Part of a small language model's weights: tied embeddings.
Each number is 200 + 20 x the weight over its row's rms, rounded and kept within 0 to 999. Layers, rows and columns count from 0. The size before them is the row's rms in percent of the matrix's.

# layer 5 attention output (transposed), 128x64, rms 0.136, rows 105-127, columns 0-63
132,196,214,226,169,180,188,180,215,204,225,234,228,206,193,247,206,190,200,190,187,201,165,174,210,203,223,189,188,212,204,215,170,205,183,213,170,227,190,192,222,208,197,203,211,201,209,190,202,207,173,189,217,235,170,207,217,200,216,210,230,183,132,209,185
104,161,228,198,165,220,172,157,193,175,182,184,207,220,212,205,201,213,219,222,184,188,226,220,213,195,211,195,181,187,173,196,230,158,224,205,204,204,217,225,166,181,201,219,199,210,242,182,215,228,184,202,225,191,186,212,203,190,196,182,227,179,214,222,210
108,214,221,199,211,215,192,225,213,210,196,218,174,207,202,203,176,239,178,168,191,243,185,182,193,198,209,215,190,200,228,203,205,200,208,182,198,143,209,156,222,194,191,216,193,185,204,199,222,186,200,190,212,212,207,205,189,208,197,178,235,224,238,150,170
121,202,188,201,196,188,187,215,179,180,144,195,207,233,187,222,175,227,224,209,203,186,172,213,216,205,171,149,213,179,201,214,210,212,164,195,194,218,214,213,187,182,190,203,204,234,216,201,239,200,219,197,228,196,186,216,202,208,184,192,199,218,232,157,220
119,174,240,193,174,177,185,192,181,194,200,205,203,176,237,199,223,199,199,191,205,205,169,205,173,235,197,187,214,215,201,180,193,198,204,212,233,270,223,226,198,186,223,207,186,195,214,170,183,181,182,171,217,228,173,188,189,200,176,220,210,188,208,193,194
119,203,198,225,206,191,212,195,203,210,186,197,223,206,172,208,187,184,175,215,208,215,153,217,181,192,180,210,206,214,204,217,188,190,212,240,165,214,198,230,222,197,195,216,159,190,185,193,228,196,200,228,191,194,221,186,176,249,176,207,228,169,210,154,181
096,181,248,219,218,185,211,198,173,206,186,218,199,205,201,202,174,216,181,191,227,184,196,199,226,222,212,202,214,174,182,197,220,188,167,200,205,205,205,176,175,165,243,198,190,220,202,231,156,178,218,202,195,163,235,209,207,191,189,173,210,212,226,224,189
111,192,224,196,162,193,210,211,191,222,185,193,194,183,188,245,201,173,191,218,212,203,172,198,204,184,204,187,232,197,217,179,235,194,158,176,211,210,196,204,225,176,219,171,200,200,220,179,196,191,216,206,240,253,200,227,211,164,224,197,186,182,185,196,214
110,213,217,225,180,194,200,201,213,216,181,236,217,185,184,229,167,184,214,184,197,183,176,209,199,197,194,199,224,202,175,196,229,200,183,190,173,202,236,185,189,147,214,186,221,208,187,231,162,198,258,220,195,199,208,193,221,182,174,206,212,202,223,187,219
088,186,194,199,207,198,210,220,186,195,210,179,192,165,172,201,223,211,197,216,191,188,186,208,201,217,232,202,207,217,203,185,201,194,204,178,219,194,172,203,212,205,241,217,211,187,187,225,146,205,220,192,190,181,202,159,219,182,184,236,201,275,182,186,197
103,196,211,201,210,186,169,202,197,179,189,210,195,217,209,167,199,226,217,210,212,190,181,186,203,192,214,185,209,219,184,193,221,184,179,184,190,179,188,199,191,222,180,228,181,250,217,218,212,211,214,172,231,180,156,220,174,191,208,177,214,258,212,205,240
120,225,232,175,185,196,204,244,171,238,214,183,205,183,197,202,201,180,219,236,213,212,196,181,198,203,210,172,215,227,233,210,178,227,173,152,191,179,222,214,198,236,193,202,190,196,191,214,167,212,228,173,175,203,176,189,201,191,189,199,187,210,213,185,190
108,189,213,209,195,205,219,211,234,210,229,219,195,193,207,200,194,180,192,159,202,171,203,195,212,213,198,197,211,236,145,183,222,198,200,181,183,191,202,192,207,200,182,211,174,206,192,250,135,207,221,180,184,174,196,217,218,208,193,226,215,208,181,203,228
126,178,186,200,204,192,243,189,187,201,189,215,185,164,155,231,199,224,193,200,195,207,187,182,198,220,256,185,204,193,193,212,187,213,214,188,185,206,184,188,194,197,237,178,228,202,174,178,204,162,207,215,225,250,194,203,234,190,199,196,198,198,189,165,204
091,176,258,213,209,209,212,203,197,231,194,195,194,205,192,196,203,195,173,214,196,225,205,190,163,252,218,210,186,180,198,204,157,181,210,166,215,206,226,213,202,184,201,218,183,164,202,212,154,168,200,200,196,181,219,180,219,209,189,212,206,211,218,202,171
129,171,185,223,180,198,201,177,175,197,197,210,191,180,220,204,236,228,177,202,155,184,211,188,202,183,225,204,198,220,194,180,162,196,253,210,193,208,227,189,200,216,236,233,209,194,174,198,175,173,222,217,224,212,219,166,205,197,171,214,208,213,190,201,193
127,213,190,240,237,190,188,205,210,178,177,213,180,220,198,192,211,217,216,161,195,219,232,195,189,191,191,176,201,188,194,203,200,196,194,179,236,220,212,155,184,204,206,192,199,205,208,164,206,146,209,191,214,180,218,207,217,242,179,194,208,187,224,177,233
134,211,194,211,190,215,227,190,213,203,174,202,228,227,197,225,199,201,201,197,179,211,216,211,191,150,222,245,188,197,224,194,153,166,210,172,192,171,172,215,216,191,198,179,217,198,195,175,207,196,206,225,183,225,192,162,219,214,223,205,178,194,231,223,185
101,195,218,235,163,186,183,185,183,221,201,204,235,185,180,228,188,211,216,215,176,230,201,191,198,171,225,193,178,215,202,205,203,178,195,200,174,200,202,203,187,235,203,186,195,178,213,173,191,180,222,217,181,237,216,213,228,182,208,195,220,143,214,224,173
101,184,182,212,216,210,195,213,187,185,192,162,208,160,159,211,189,229,237,200,186,212,188,212,229,195,216,185,173,190,196,216,236,210,189,183,196,178,187,164,150,228,241,213,200,206,184,193,216,221,202,207,184,199,202,228,223,188,202,174,213,225,202,185,196
122,211,235,220,190,165,189,191,187,174,211,193,185,173,188,192,214,203,201,189,196,210,176,183,187,201,223,242,218,215,182,200,174,210,184,188,178,186,197,190,195,248,203,226,189,178,212,181,215,206,218,191,233,209,175,209,254,197,221,200,156,218,170,198,221
086,204,236,245,220,204,228,200,203,198,161,206,215,232,190,205,186,192,187,179,200,216,196,221,176,169,198,230,202,199,210,204,172,171,191,169,191,176,187,206,206,173,208,204,188,208,182,215,189,171,210,212,193,175,218,155,215,238,181,198,202,224,242,190,190
118,218,163,196,185,223,196,182,242,206,228,202,227,224,193,198,210,186,163,202,198,166,146,213,215,214,205,207,199,179,215,214,201,206,182,197,230,189,229,161,191,157,207,186,191,208,189,204,201,205,200,235,196,206,196,203,168,196,233,170,221,213,189,212,190
# layer 5 attention value, 128x64, rms 0.152, rows 106-127, columns 0-63
094,177,167,224,209,195,177,217,208,213,202,232,192,241,201,186,189,144,174,206,203,199,180,180,161,205,205,217,220,194,210,210,203,223,220,190,220,193,224,177,229,208,206,196,190,205,177,252,187,180,223,177,196,197,224,178,190,198,222,195,216,206,204,180,167
103,199,195,193,164,165,229,227,199,208,227,207,196,164,186,199,210,217,184,209,219,162,217,229,216,204,202,218,208,237,190,197,216,184,201,234,212,212,181,229,187,216,214,182,209,183,204,192,187,211,232,150,184,188,156,221,200,189,211,228,193,189,182,213,179
115,153,210,215,172,204,199,235,189,200,225,224,167,179,211,207,193,178,186,200,174,204,199,202,171,237,191,209,177,234,220,239,209,181,240,167,194,181,212,194,199,191,177,215,232,199,210,210,202,208,175,212,193,195,229,205,206,178,221,200,181,188,175,233,201
106,237,180,205,206,216,208,170,208,191,222,223,187,207,195,196,218,168,194,197,184,218,202,237,174,197,195,218,184,193,226,209,219,203,196,209,197,128,203,207,200,183,148,194,195,190,207,214,202,210,212,182,178,190,222,197,244,190,203,205,225,205,229,168,181
114,240,184,191,174,206,221,208,186,185,224,207,167,187,204,198,190,204,199,206,211,179,228,208,223,179,204,186,192,178,190,216,214,173,201,172,248,218,221,177,153,209,174,231,213,204,224,208,205,196,204,177,188,204,224,186,211,178,223,187,209,206,161,212,242
094,238,171,165,194,200,188,223,205,184,239,188,204,206,187,204,211,203,200,195,177,238,174,174,197,166,164,243,187,193,182,201,183,205,240,200,196,185,194,213,237,208,182,208,195,186,173,198,203,202,182,180,223,227,195,200,182,183,234,237,189,213,192,198,205
104,203,203,216,211,186,174,199,202,197,205,202,183,225,173,165,232,197,213,183,191,201,197,204,190,256,152,197,196,198,215,210,203,191,228,220,200,180,203,188,174,198,205,232,196,204,163,186,222,171,214,202,223,156,218,182,203,242,193,200,181,201,218,240,204
107,223,190,227,203,146,162,233,174,209,253,182,173,174,200,174,220,196,203,201,190,181,190,170,207,203,214,238,165,188,199,222,214,210,229,181,202,200,193,220,221,190,204,216,212,191,218,181,201,223,171,200,199,198,207,205,183,191,222,195,174,204,215,195,218
088,216,215,208,214,195,190,165,195,200,210,216,215,188,200,213,210,204,245,159,214,224,224,195,202,165,191,193,210,177,219,204,209,179,201,219,195,220,193,207,224,189,171,141,168,209,207,161,255,211,209,205,187,211,190,217,172,211,201,199,177,180,214,190,204
094,165,186,195,195,198,233,192,189,222,190,211,238,218,187,228,184,197,188,170,185,187,205,219,182,207,197,218,209,241,201,195,184,217,214,203,200,192,205,219,236,189,205,171,218,159,199,158,209,208,208,217,180,191,234,171,199,195,231,242,178,208,179,208,173
106,182,203,244,207,206,216,171,204,206,241,225,190,196,216,218,218,229,200,169,183,212,199,232,196,202,189,195,182,210,233,169,231,184,214,227,195,203,137,188,192,189,213,206,232,192,199,181,212,194,174,200,202,186,185,197,205,186,192,192,182,225,192,165,228
100,224,171,208,189,191,192,173,173,210,226,177,213,198,185,184,222,187,171,227,237,213,202,186,177,185,219,200,156,179,205,174,168,232,212,214,190,219,197,237,200,204,226,189,186,191,196,137,218,220,213,217,198,218,198,202,187,198,209,202,211,222,223,199,207
117,205,191,178,169,197,184,219,180,163,221,195,199,207,211,229,167,184,237,209,220,208,200,215,193,188,164,218,215,197,208,224,229,182,213,190,187,199,211,227,168,191,188,201,246,216,218,215,206,206,204,176,187,174,202,198,165,231,158,200,162,203,219,195,209
097,232,152,184,189,226,219,187,191,183,246,226,200,200,218,191,193,190,201,191,204,230,198,231,190,149,187,213,188,172,177,189,229,211,197,231,178,205,174,175,201,224,207,190,184,202,196,216,223,217,188,160,201,216,195,226,207,209,215,182,232,193,189,192,193
111,200,197,196,198,200,187,191,183,191,189,197,238,206,203,183,190,189,211,177,219,227,223,201,230,208,211,210,208,177,204,232,231,203,161,198,214,189,205,212,216,194,163,176,173,187,205,236,240,206,173,162,145,196,177,204,176,220,222,205,216,216,224,183,208
114,197,190,163,163,233,181,185,196,196,194,173,179,165,203,218,212,189,176,197,209,198,174,224,193,195,222,234,224,212,185,197,184,191,179,214,198,187,199,223,208,180,186,192,206,180,189,254,202,236,188,212,202,238,180,222,187,218,221,184,201,196,207,248,202
115,202,181,186,212,178,160,199,235,227,199,198,174,169,211,192,204,207,213,183,228,197,201,222,215,232,204,172,235,218,173,192,214,238,166,191,184,238,210,182,197,220,196,230,180,242,201,207,187,233,194,200,187,189,183,214,178,184,195,180,189,223,181,205,198
100,207,174,212,211,181,160,239,228,190,203,185,176,208,212,177,193,217,192,191,193,173,209,209,208,237,187,204,216,179,203,203,207,203,185,196,221,178,205,182,201,214,221,219,215,174,209,247,206,168,188,194,207,185,173,174,168,221,219,198,222,255,177,201,221
101,174,210,206,208,182,195,220,213,178,206,184,186,211,219,243,187,183,215,204,186,183,205,186,200,204,203,217,233,184,215,210,189,189,227,188,209,207,190,208,240,203,172,174,245,210,203,213,190,158,205,225,233,191,179,185,141,199,191,206,160,190,204,225,210
120,196,169,204,212,222,219,195,167,206,200,182,225,191,191,205,170,190,195,206,173,179,214,237,225,207,165,181,220,155,189,195,190,188,198,221,196,206,223,201,217,159,199,191,216,189,226,186,243,185,186,225,222,167,224,208,186,209,166,204,219,201,228,215,191
084,229,162,155,184,196,186,185,200,209,245,207,166,153,206,191,217,197,206,198,213,207,190,218,219,179,195,200,217,203,164,186,203,230,204,199,196,239,196,194,212,210,161,207,192,213,198,190,200,232,190,191,201,232,201,216,182,162,233,190,202,214,173,213,215
112,205,208,212,205,179,222,201,186,207,165,174,204,212,184,206,226,196,192,178,156,212,240,192,180,176,229,201,208,219,163,221,204,212,211,177,221,205,167,214,217,226,202,241,173,217,204,177,168,219,215,167,205,196,213,214,197,224,189,197,185,179,175,221,220
# layer 5 MLP up, 192x64, rms 0.217, rows 0-31, columns 0-63
091,194,175,207,162,209,208,191,227,157,205,202,188,162,175,166,208,188,196,216,168,177,195,226,196,209,207,208,167,191,233,200,204,220,249,176,238,193,193,214,199,204,217,180,244,203,199,207,201,194,197,233,197,187,212,220,214,200,188,184,170,208,203,226,195
112,201,202,187,206,189,176,203,206,214,196,224,215,220,166,207,212,221,199,182,209,212,207,208,199,204,210,214,185,175,170,233,159,148,209,195,225,196,212,210,208,196,175,202,192,253,218,224,215,155,199,157,186,165,182,189,193,188,209,211,233,203,211,197,183
080,212,189,200,172,207,182,185,220,166,177,202,185,195,222,206,201,232,203,188,177,218,231,184,236,186,192,242,184,169,184,159,220,186,227,151,184,197,215,205,177,209,216,190,214,191,181,195,189,208,212,193,192,192,221,228,221,210,223,238,219,199,224,210,185
092,187,222,194,164,210,193,212,202,201,215,193,185,201,184,195,194,178,179,205,174,215,194,182,192,188,197,210,203,204,196,207,174,221,207,167,210,179,244,188,198,168,224,229,247,168,178,201,184,244,180,222,220,216,231,205,225,212,229,183,216,212,175,192,234
116,232,199,174,189,223,199,168,215,174,201,221,204,217,181,193,230,188,199,205,199,193,178,227,190,188,202,213,191,194,192,217,195,189,226,197,210,198,153,244,245,168,239,194,198,195,218,185,198,180,174,193,221,211,199,200,203,185,204,217,170,159,198,236,175
093,180,204,177,185,227,197,178,229,221,193,199,225,198,234,211,183,224,231,189,169,196,196,217,214,178,176,169,179,197,157,173,220,156,188,204,212,208,221,205,187,183,209,199,211,207,255,196,199,202,196,198,196,189,181,221,187,237,190,204,225,197,182,178,220
090,204,202,187,222,194,199,192,210,191,213,180,215,208,166,198,191,171,193,236,222,244,225,192,178,171,173,208,216,191,230,202,215,190,165,203,175,170,213,202,182,173,191,210,219,210,210,212,253,182,232,218,168,176,169,200,195,180,193,216,203,219,217,190,191
109,193,203,198,183,208,219,201,208,207,195,218,203,219,200,210,193,195,219,184,140,193,228,203,165,171,182,179,182,191,147,221,211,183,231,187,225,206,163,194,209,226,169,238,220,212,199,201,202,190,181,191,222,187,214,216,197,235,178,231,200,186,176,206,200
110,196,224,202,228,184,223,180,199,197,175,200,189,221,202,204,203,196,236,218,188,242,186,212,196,206,229,187,224,186,202,231,173,175,212,186,180,198,209,185,208,229,186,216,190,211,203,195,214,172,215,224,205,198,172,215,165,204,205,132,196,173,179,195,235
094,217,226,188,190,181,189,233,195,185,180,190,224,184,200,187,192,206,239,205,219,172,229,200,224,175,204,178,203,205,193,209,210,199,166,224,189,200,226,178,185,220,176,204,192,245,205,213,158,204,247,186,165,189,195,189,197,233,192,224,203,196,187,192,161
099,201,188,176,208,215,220,183,175,194,190,202,171,214,157,209,212,174,200,192,204,210,209,219,200,219,181,185,202,207,233,230,178,215,194,193,213,203,190,243,213,197,221,185,197,150,189,174,202,198,206,209,168,155,181,184,219,218,223,214,213,173,246,190,214
100,193,229,187,171,205,242,198,202,214,176,207,176,232,183,194,169,203,187,223,217,185,179,233,190,199,198,223,189,168,209,196,203,179,180,206,196,221,211,208,195,204,181,197,199,198,185,236,200,211,208,249,196,195,222,215,172,212,220,174,236,213,213,194,145
093,185,221,172,194,184,184,185,169,224,192,207,224,195,187,214,228,206,205,213,191,198,194,166,222,238,223,216,212,217,254,236,187,201,175,186,222,232,179,173,217,207,205,205,181,204,196,228,182,198,203,180,198,224,198,215,189,199,207,166,168,197,187,173,167
102,178,240,196,220,194,218,157,184,186,202,214,205,205,188,212,197,229,243,210,207,180,222,213,192,202,206,200,197,173,183,210,198,206,223,178,220,202,193,198,208,167,194,171,194,262,199,230,179,168,192,184,175,193,193,177,212,189,233,183,218,188,220,202,171
093,168,188,149,240,222,225,164,211,208,203,212,167,206,220,168,213,186,174,201,195,190,194,199,211,202,181,158,226,196,224,205,202,188,219,216,218,211,231,217,174,211,211,193,172,222,185,202,213,192,198,210,172,179,208,200,223,195,184,235,196,202,222,169,191
098,168,193,188,164,212,196,218,188,191,209,232,188,201,230,198,201,191,183,216,200,166,201,165,237,185,237,216,197,217,174,195,210,195,198,199,163,214,177,192,178,191,171,245,197,227,205,188,219,229,167,191,221,218,191,243,202,210,209,213,197,204,176,180,200
095,193,227,176,218,204,195,235,201,193,192,204,174,198,230,167,186,210,199,228,216,230,184,184,153,211,221,189,225,241,231,193,205,153,196,192,199,213,170,209,209,200,213,168,185,207,207,197,206,185,181,218,151,183,204,197,186,220,189,182,186,227,201,215,206
094,193,192,185,183,201,195,197,186,193,236,200,197,183,205,178,214,165,239,213,186,207,224,198,187,234,183,191,185,234,204,190,204,186,218,190,194,190,214,199,216,214,199,211,199,202,191,241,135,218,192,186,174,198,188,206,249,213,168,237,182,225,207,205,177
098,207,168,190,238,199,205,229,191,174,193,200,212,174,189,176,197,215,208,229,213,222,238,182,175,200,198,204,202,187,202,210,207,206,187,201,176,191,217,154,214,196,219,178,182,251,188,181,200,170,213,174,201,181,230,206,192,204,207,209,227,208,253,177,191
092,199,236,174,187,207,169,214,200,248,190,192,220,229,149,194,176,176,207,194,177,219,196,192,201,212,196,209,194,208,203,232,211,193,202,181,177,158,236,177,201,202,185,216,199,203,172,225,212,182,190,188,200,203,226,203,240,233,194,176,218,184,194,190,180
103,189,169,188,185,205,195,229,209,214,226,184,166,213,176,218,213,202,166,229,184,157,235,221,181,199,233,214,216,192,184,203,184,237,223,191,206,190,178,184,216,203,165,190,230,190,226,185,171,179,227,210,177,195,221,210,228,189,210,189,212,197,181,204,189
086,195,264,204,151,225,206,217,210,201,208,198,201,184,183,180,168,173,221,215,203,208,174,178,182,217,208,201,224,206,197,181,219,170,225,161,197,189,243,202,192,191,211,199,188,208,210,197,180,206,224,206,207,196,186,224,210,186,218,164,222,211,215,233,196
114,231,220,205,175,184,175,252,201,164,195,215,212,214,198,187,241,219,214,209,207,223,195,182,224,220,195,212,201,231,236,199,172,203,204,173,194,191,226,193,192,205,211,195,179,181,181,200,165,181,221,215,209,191,168,193,159,205,196,236,192,212,218,176,200
097,171,224,180,152,235,190,163,203,183,203,242,188,191,217,202,199,186,157,190,230,187,235,220,201,212,220,201,200,192,183,191,247,196,223,201,212,222,185,215,218,194,217,218,189,200,210,176,188,178,191,192,220,195,188,185,202,175,196,236,221,205,195,173,200
105,210,210,190,217,188,192,224,152,191,187,198,170,165,211,224,194,169,200,191,199,201,210,208,196,210,174,220,234,216,215,185,217,225,202,171,206,201,192,197,228,210,210,223,219,181,227,229,195,200,193,213,184,198,210,187,170,234,218,213,216,155,180,181,150
099,210,183,227,161,204,198,206,203,185,165,188,191,183,170,184,201,205,168,240,194,205,196,184,176,226,200,156,233,188,236,216,198,225,187,175,208,217,195,233,222,243,206,195,203,222,204,203,227,194,194,206,208,207,209,202,219,153,201,197,175,200,204,196,227
112,193,187,181,228,200,207,209,187,220,210,182,202,200,172,204,213,244,209,196,200,176,230,195,199,179,183,202,229,204,230,201,162,168,207,183,201,193,191,234,210,177,181,240,231,176,190,183,152,176,208,187,222,196,229,194,194,219,193,230,210,204,210,188,165
093,204,222,183,202,226,206,209,206,182,208,211,178,192,177,167,197,225,193,218,214,189,174,226,180,197,214,219,245,227,201,207,194,182,210,188,192,139,163,225,211,216,179,232,183,186,193,205,240,175,204,218,215,188,177,200,194,214,222,192,190,212,168,213,179
113,210,230,205,193,206,192,202,156,226,181,194,192,206,179,226,193,184,208,220,211,209,213,207,165,211,189,177,199,181,195,218,240,167,193,156,198,203,174,225,214,168,216,200,166,217,216,199,236,211,151,226,221,236,201,188,191,188,205,193,196,203,212,209,212
097,160,225,229,163,187,169,170,217,220,213,203,219,205,239,225,211,199,161,213,174,223,178,212,197,197,196,215,218,235,206,186,186,184,205,229,181,207,216,209,227,185,203,207,219,203,161,218,191,199,195,231,196,178,182,209,177,227,181,224,196,214,201,210,183
083,197,181,195,176,244,161,201,224,189,201,191,204,209,228,223,211,185,179,194,169,188,210,216,225,204,220,205,217,193,248,192,179,208,228,156,220,220,207,194,192,205,205,178,174,214,202,163,244,211,209,205,169,211,192,183,215,202,214,181,208,195,167,216,188
109,220,221,193,169,186,205,187,184,212,209,185,237,189,163,206,230,196,234,215,202,178,232,188,234,176,211,174,203,218,219,219,205,200,161,211,210,203,212,174,189,208,192,195,213,215,227,204,189,179,200,150,184,186,168,194,204,204,195,206,219,204,254,198,186
# layer 5 MLP down (transposed), 192x64, rms 0.109, rows 0-31, columns 0-63
097,184,196,209,199,188,226,171,186,139,178,190,221,218,226,206,203,199,202,192,198,186,224,189,195,176,202,158,219,197,216,203,198,186,170,221,220,203,210,215,217,186,162,188,192,219,221,238,204,202,192,226,207,237,176,171,182,215,201,198,169,210,204,240,191
116,216,176,219,197,188,190,191,228,201,202,176,232,226,196,182,235,181,192,240,221,187,209,201,192,241,215,218,185,177,229,189,187,186,205,190,206,220,170,212,209,232,171,226,200,193,199,200,189,216,204,177,196,205,207,159,206,173,177,219,171,228,174,191,163
091,205,207,177,206,194,204,207,178,183,197,220,213,209,188,193,196,213,214,200,208,234,183,169,196,191,150,168,199,199,180,202,216,233,184,225,234,209,204,239,235,184,163,231,201,213,224,190,217,174,190,179,242,204,193,169,195,204,182,221,163,202,192,211,200
085,202,178,181,197,209,223,173,206,188,167,188,213,191,204,210,229,208,193,210,192,194,201,196,230,186,236,212,195,163,242,169,201,192,199,196,197,221,149,218,231,208,206,169,228,206,231,170,191,196,240,191,188,200,210,202,210,192,199,207,157,187,209,219,169
131,224,179,219,191,173,213,235,212,173,213,224,198,208,235,201,169,214,196,234,196,200,212,210,214,220,193,218,194,226,198,169,197,230,197,165,188,196,199,169,191,150,202,186,199,226,195,219,190,204,177,202,149,190,215,188,178,178,231,231,210,204,207,193,191
096,195,222,177,193,223,260,193,188,199,178,209,222,176,208,181,187,200,217,200,185,196,190,224,218,200,230,230,219,214,199,191,237,160,222,202,218,192,183,175,160,192,206,193,212,191,177,184,215,185,182,192,186,176,216,198,240,194,203,177,232,178,229,208,190
085,202,210,227,180,194,199,192,204,219,205,243,212,201,199,200,174,208,186,215,213,223,222,168,211,227,224,224,196,193,197,170,199,194,233,205,175,196,191,182,158,186,195,170,234,202,207,224,218,174,203,176,161,172,222,214,221,189,170,211,218,230,218,186,169
102,216,203,210,176,217,212,194,192,214,209,189,209,217,247,227,233,214,170,150,169,205,195,199,191,180,206,232,196,205,216,163,227,165,212,204,210,194,225,219,214,199,182,182,177,193,156,207,208,189,195,195,217,182,177,178,184,184,221,234,199,209,230,193,201
103,181,204,207,184,175,154,206,222,208,250,211,213,190,176,204,182,231,202,193,177,227,184,211,169,211,178,224,196,216,205,228,214,220,193,221,201,203,217,212,221,167,150,201,193,170,192,201,195,188,229,206,219,197,193,188,203,184,199,186,203,173,245,178,196
091,215,189,233,183,178,221,212,202,150,173,231,215,223,225,214,169,187,209,192,212,176,246,211,199,217,206,215,234,228,216,220,189,182,183,180,176,206,179,204,195,184,230,175,205,215,183,186,239,197,194,191,203,226,179,192,208,193,178,212,195,190,214,202,170
122,195,231,230,183,199,148,189,197,202,219,192,186,186,178,196,182,206,216,197,218,164,243,209,197,199,196,219,174,196,203,179,199,206,203,222,203,198,193,186,221,216,223,221,184,252,221,228,162,227,167,218,207,174,199,203,174,203,208,163,188,185,191,203,200
101,233,182,183,226,200,222,205,224,151,218,181,187,240,212,241,185,179,209,208,166,200,183,209,189,183,205,189,187,179,188,187,196,226,206,179,222,171,191,202,172,200,204,207,235,188,198,214,176,198,219,210,231,201,179,172,219,186,183,223,172,215,193,199,232
092,191,199,193,250,195,209,188,215,154,210,167,199,203,202,204,190,204,217,203,191,186,205,190,203,193,220,213,168,211,149,192,203,205,205,220,191,183,181,216,204,181,175,191,183,232,199,197,217,170,245,199,189,192,199,191,222,202,195,246,231,201,254,193,201
105,202,239,164,201,207,212,202,171,191,215,207,188,213,206,187,203,177,217,223,204,190,184,211,169,202,180,172,207,230,196,255,188,210,198,210,178,194,219,230,187,214,180,243,196,192,233,187,186,213,208,223,218,198,195,207,170,207,162,170,225,182,173,207,176
090,216,225,225,193,176,219,208,217,236,183,225,167,217,165,219,197,193,183,210,216,188,188,229,196,225,194,191,188,199,202,209,165,173,159,180,180,176,183,206,206,210,208,194,214,210,218,166,195,167,231,199,187,226,223,176,227,195,201,224,206,210,243,195,208
094,206,241,217,219,194,214,164,223,202,205,188,203,168,183,209,212,210,212,192,229,234,193,187,192,215,207,197,207,211,200,210,221,208,193,196,206,201,200,211,211,180,171,185,201,179,180,193,186,147,207,227,156,165,185,153,221,209,208,238,185,219,220,177,189
122,186,196,190,188,207,175,234,201,202,210,202,187,229,202,233,214,194,207,228,220,207,207,214,169,236,205,154,195,169,215,205,174,189,198,185,230,188,164,223,192,179,212,203,228,183,228,219,187,175,196,169,194,191,200,224,183,198,227,228,175,205,169,232,202
094,209,217,225,239,194,189,177,197,197,215,174,214,237,167,210,223,233,189,200,191,213,212,181,193,204,207,213,202,192,186,220,188,199,187,225,186,197,196,194,224,169,179,184,157,212,228,151,230,175,188,216,231,219,229,210,166,199,195,178,191,198,201,186,226
105,166,188,171,182,201,159,232,186,195,227,198,183,182,211,220,179,196,220,196,207,208,182,201,199,175,195,214,204,235,213,156,203,234,207,197,181,201,205,213,218,200,168,170,204,192,200,190,198,254,210,213,227,239,195,196,205,207,228,200,202,171,179,232,191
091,188,195,209,210,183,191,226,226,195,244,213,180,187,218,223,169,208,214,195,188,191,167,223,207,208,200,224,161,179,182,234,188,179,195,198,199,186,173,222,198,226,203,209,216,179,214,191,164,243,195,199,183,237,177,192,193,200,206,198,203,201,152,194,235
096,216,197,184,207,197,190,174,166,193,211,209,184,200,224,194,195,212,200,142,211,250,230,201,200,175,192,167,196,198,219,169,216,196,210,221,190,212,193,190,203,211,234,171,222,201,168,187,202,195,184,237,214,223,188,206,215,232,220,174,162,194,221,203,194
087,183,230,222,192,185,205,203,153,189,202,188,197,246,218,199,183,200,206,230,160,182,191,206,199,195,201,230,193,193,156,166,207,228,161,196,183,196,206,227,223,205,171,194,181,184,215,198,199,215,244,184,230,195,187,203,219,196,194,225,170,204,206,197,201
123,176,212,207,148,228,208,170,195,189,210,243,220,227,183,199,183,202,202,217,221,186,229,216,216,220,212,169,208,220,197,218,195,205,226,197,173,185,196,197,191,184,196,199,213,200,177,190,191,142,184,193,238,207,181,186,181,223,191,201,196,221,240,213,207
111,183,187,186,199,198,216,207,202,195,214,220,212,232,169,188,216,236,191,196,195,223,187,232,194,180,172,201,190,200,203,225,162,224,206,177,240,195,186,233,176,196,170,201,169,209,157,167,201,187,244,227,216,228,211,211,218,181,215,204,200,189,211,194,192
098,216,200,191,195,179,194,196,193,212,174,179,200,215,186,198,218,209,213,154,228,197,212,188,209,188,174,208,208,204,219,206,268,235,217,197,245,185,193,208,192,213,192,202,197,203,210,204,218,178,186,166,243,188,185,206,186,215,194,198,154,196,185,196,162
096,218,190,216,196,180,218,175,163,208,178,212,210,195,204,238,218,207,230,222,183,185,192,225,215,198,185,221,205,221,191,180,207,171,172,196,177,193,190,218,198,222,202,212,214,197,223,234,181,174,189,185,203,211,218,169,183,185,160,238,198,246,212,199,165
112,183,213,190,203,209,221,196,204,214,198,211,208,217,174,186,208,236,181,216,215,188,210,208,185,237,173,198,215,175,223,210,187,214,186,227,196,187,198,199,168,157,187,172,184,217,208,239,217,211,211,190,178,156,204,216,185,226,230,162,206,167,235,188,194
102,191,214,188,218,184,202,193,155,193,192,213,213,203,232,213,222,180,211,195,201,213,184,212,187,217,184,191,233,186,201,163,201,212,212,196,195,181,195,199,185,184,226,181,225,198,212,195,213,221,206,217,228,241,212,205,175,172,171,217,136,207,195,244,181
105,159,187,193,221,193,184,204,226,207,210,222,168,225,226,194,156,188,197,223,202,180,178,230,219,184,188,158,202,190,186,227,194,214,196,193,196,186,206,206,196,231,165,209,185,217,218,216,222,187,165,178,218,217,229,239,195,208,208,203,193,185,225,222,219
089,200,204,191,219,196,169,234,204,201,215,195,210,162,225,196,182,198,201,195,230,229,179,178,187,161,194,216,208,229,194,208,232,207,204,189,199,208,183,202,193,248,189,200,195,202,164,208,187,203,201,235,193,159,194,210,241,186,198,205,221,192,240,185,161
084,202,188,226,186,190,191,199,170,161,215,199,224,187,167,192,201,229,205,194,200,195,211,230,180,237,187,171,178,184,230,210,201,209,174,219,234,203,189,205,225,195,197,196,226,194,234,188,185,211,197,187,235,223,207,176,225,182,152,192,168,175,218,202,212
113,226,219,201,228,206,213,210,218,200,181,204,175,150,197,199,201,192,158,191,201,211,231,214,172,184,217,228,206,230,212,208,201,197,225,205,194,174,207,203,203,160,185,194,162,181,189,217,209,205,196,207,229,214,246,185,170,203,181,208,176,191,177,188,237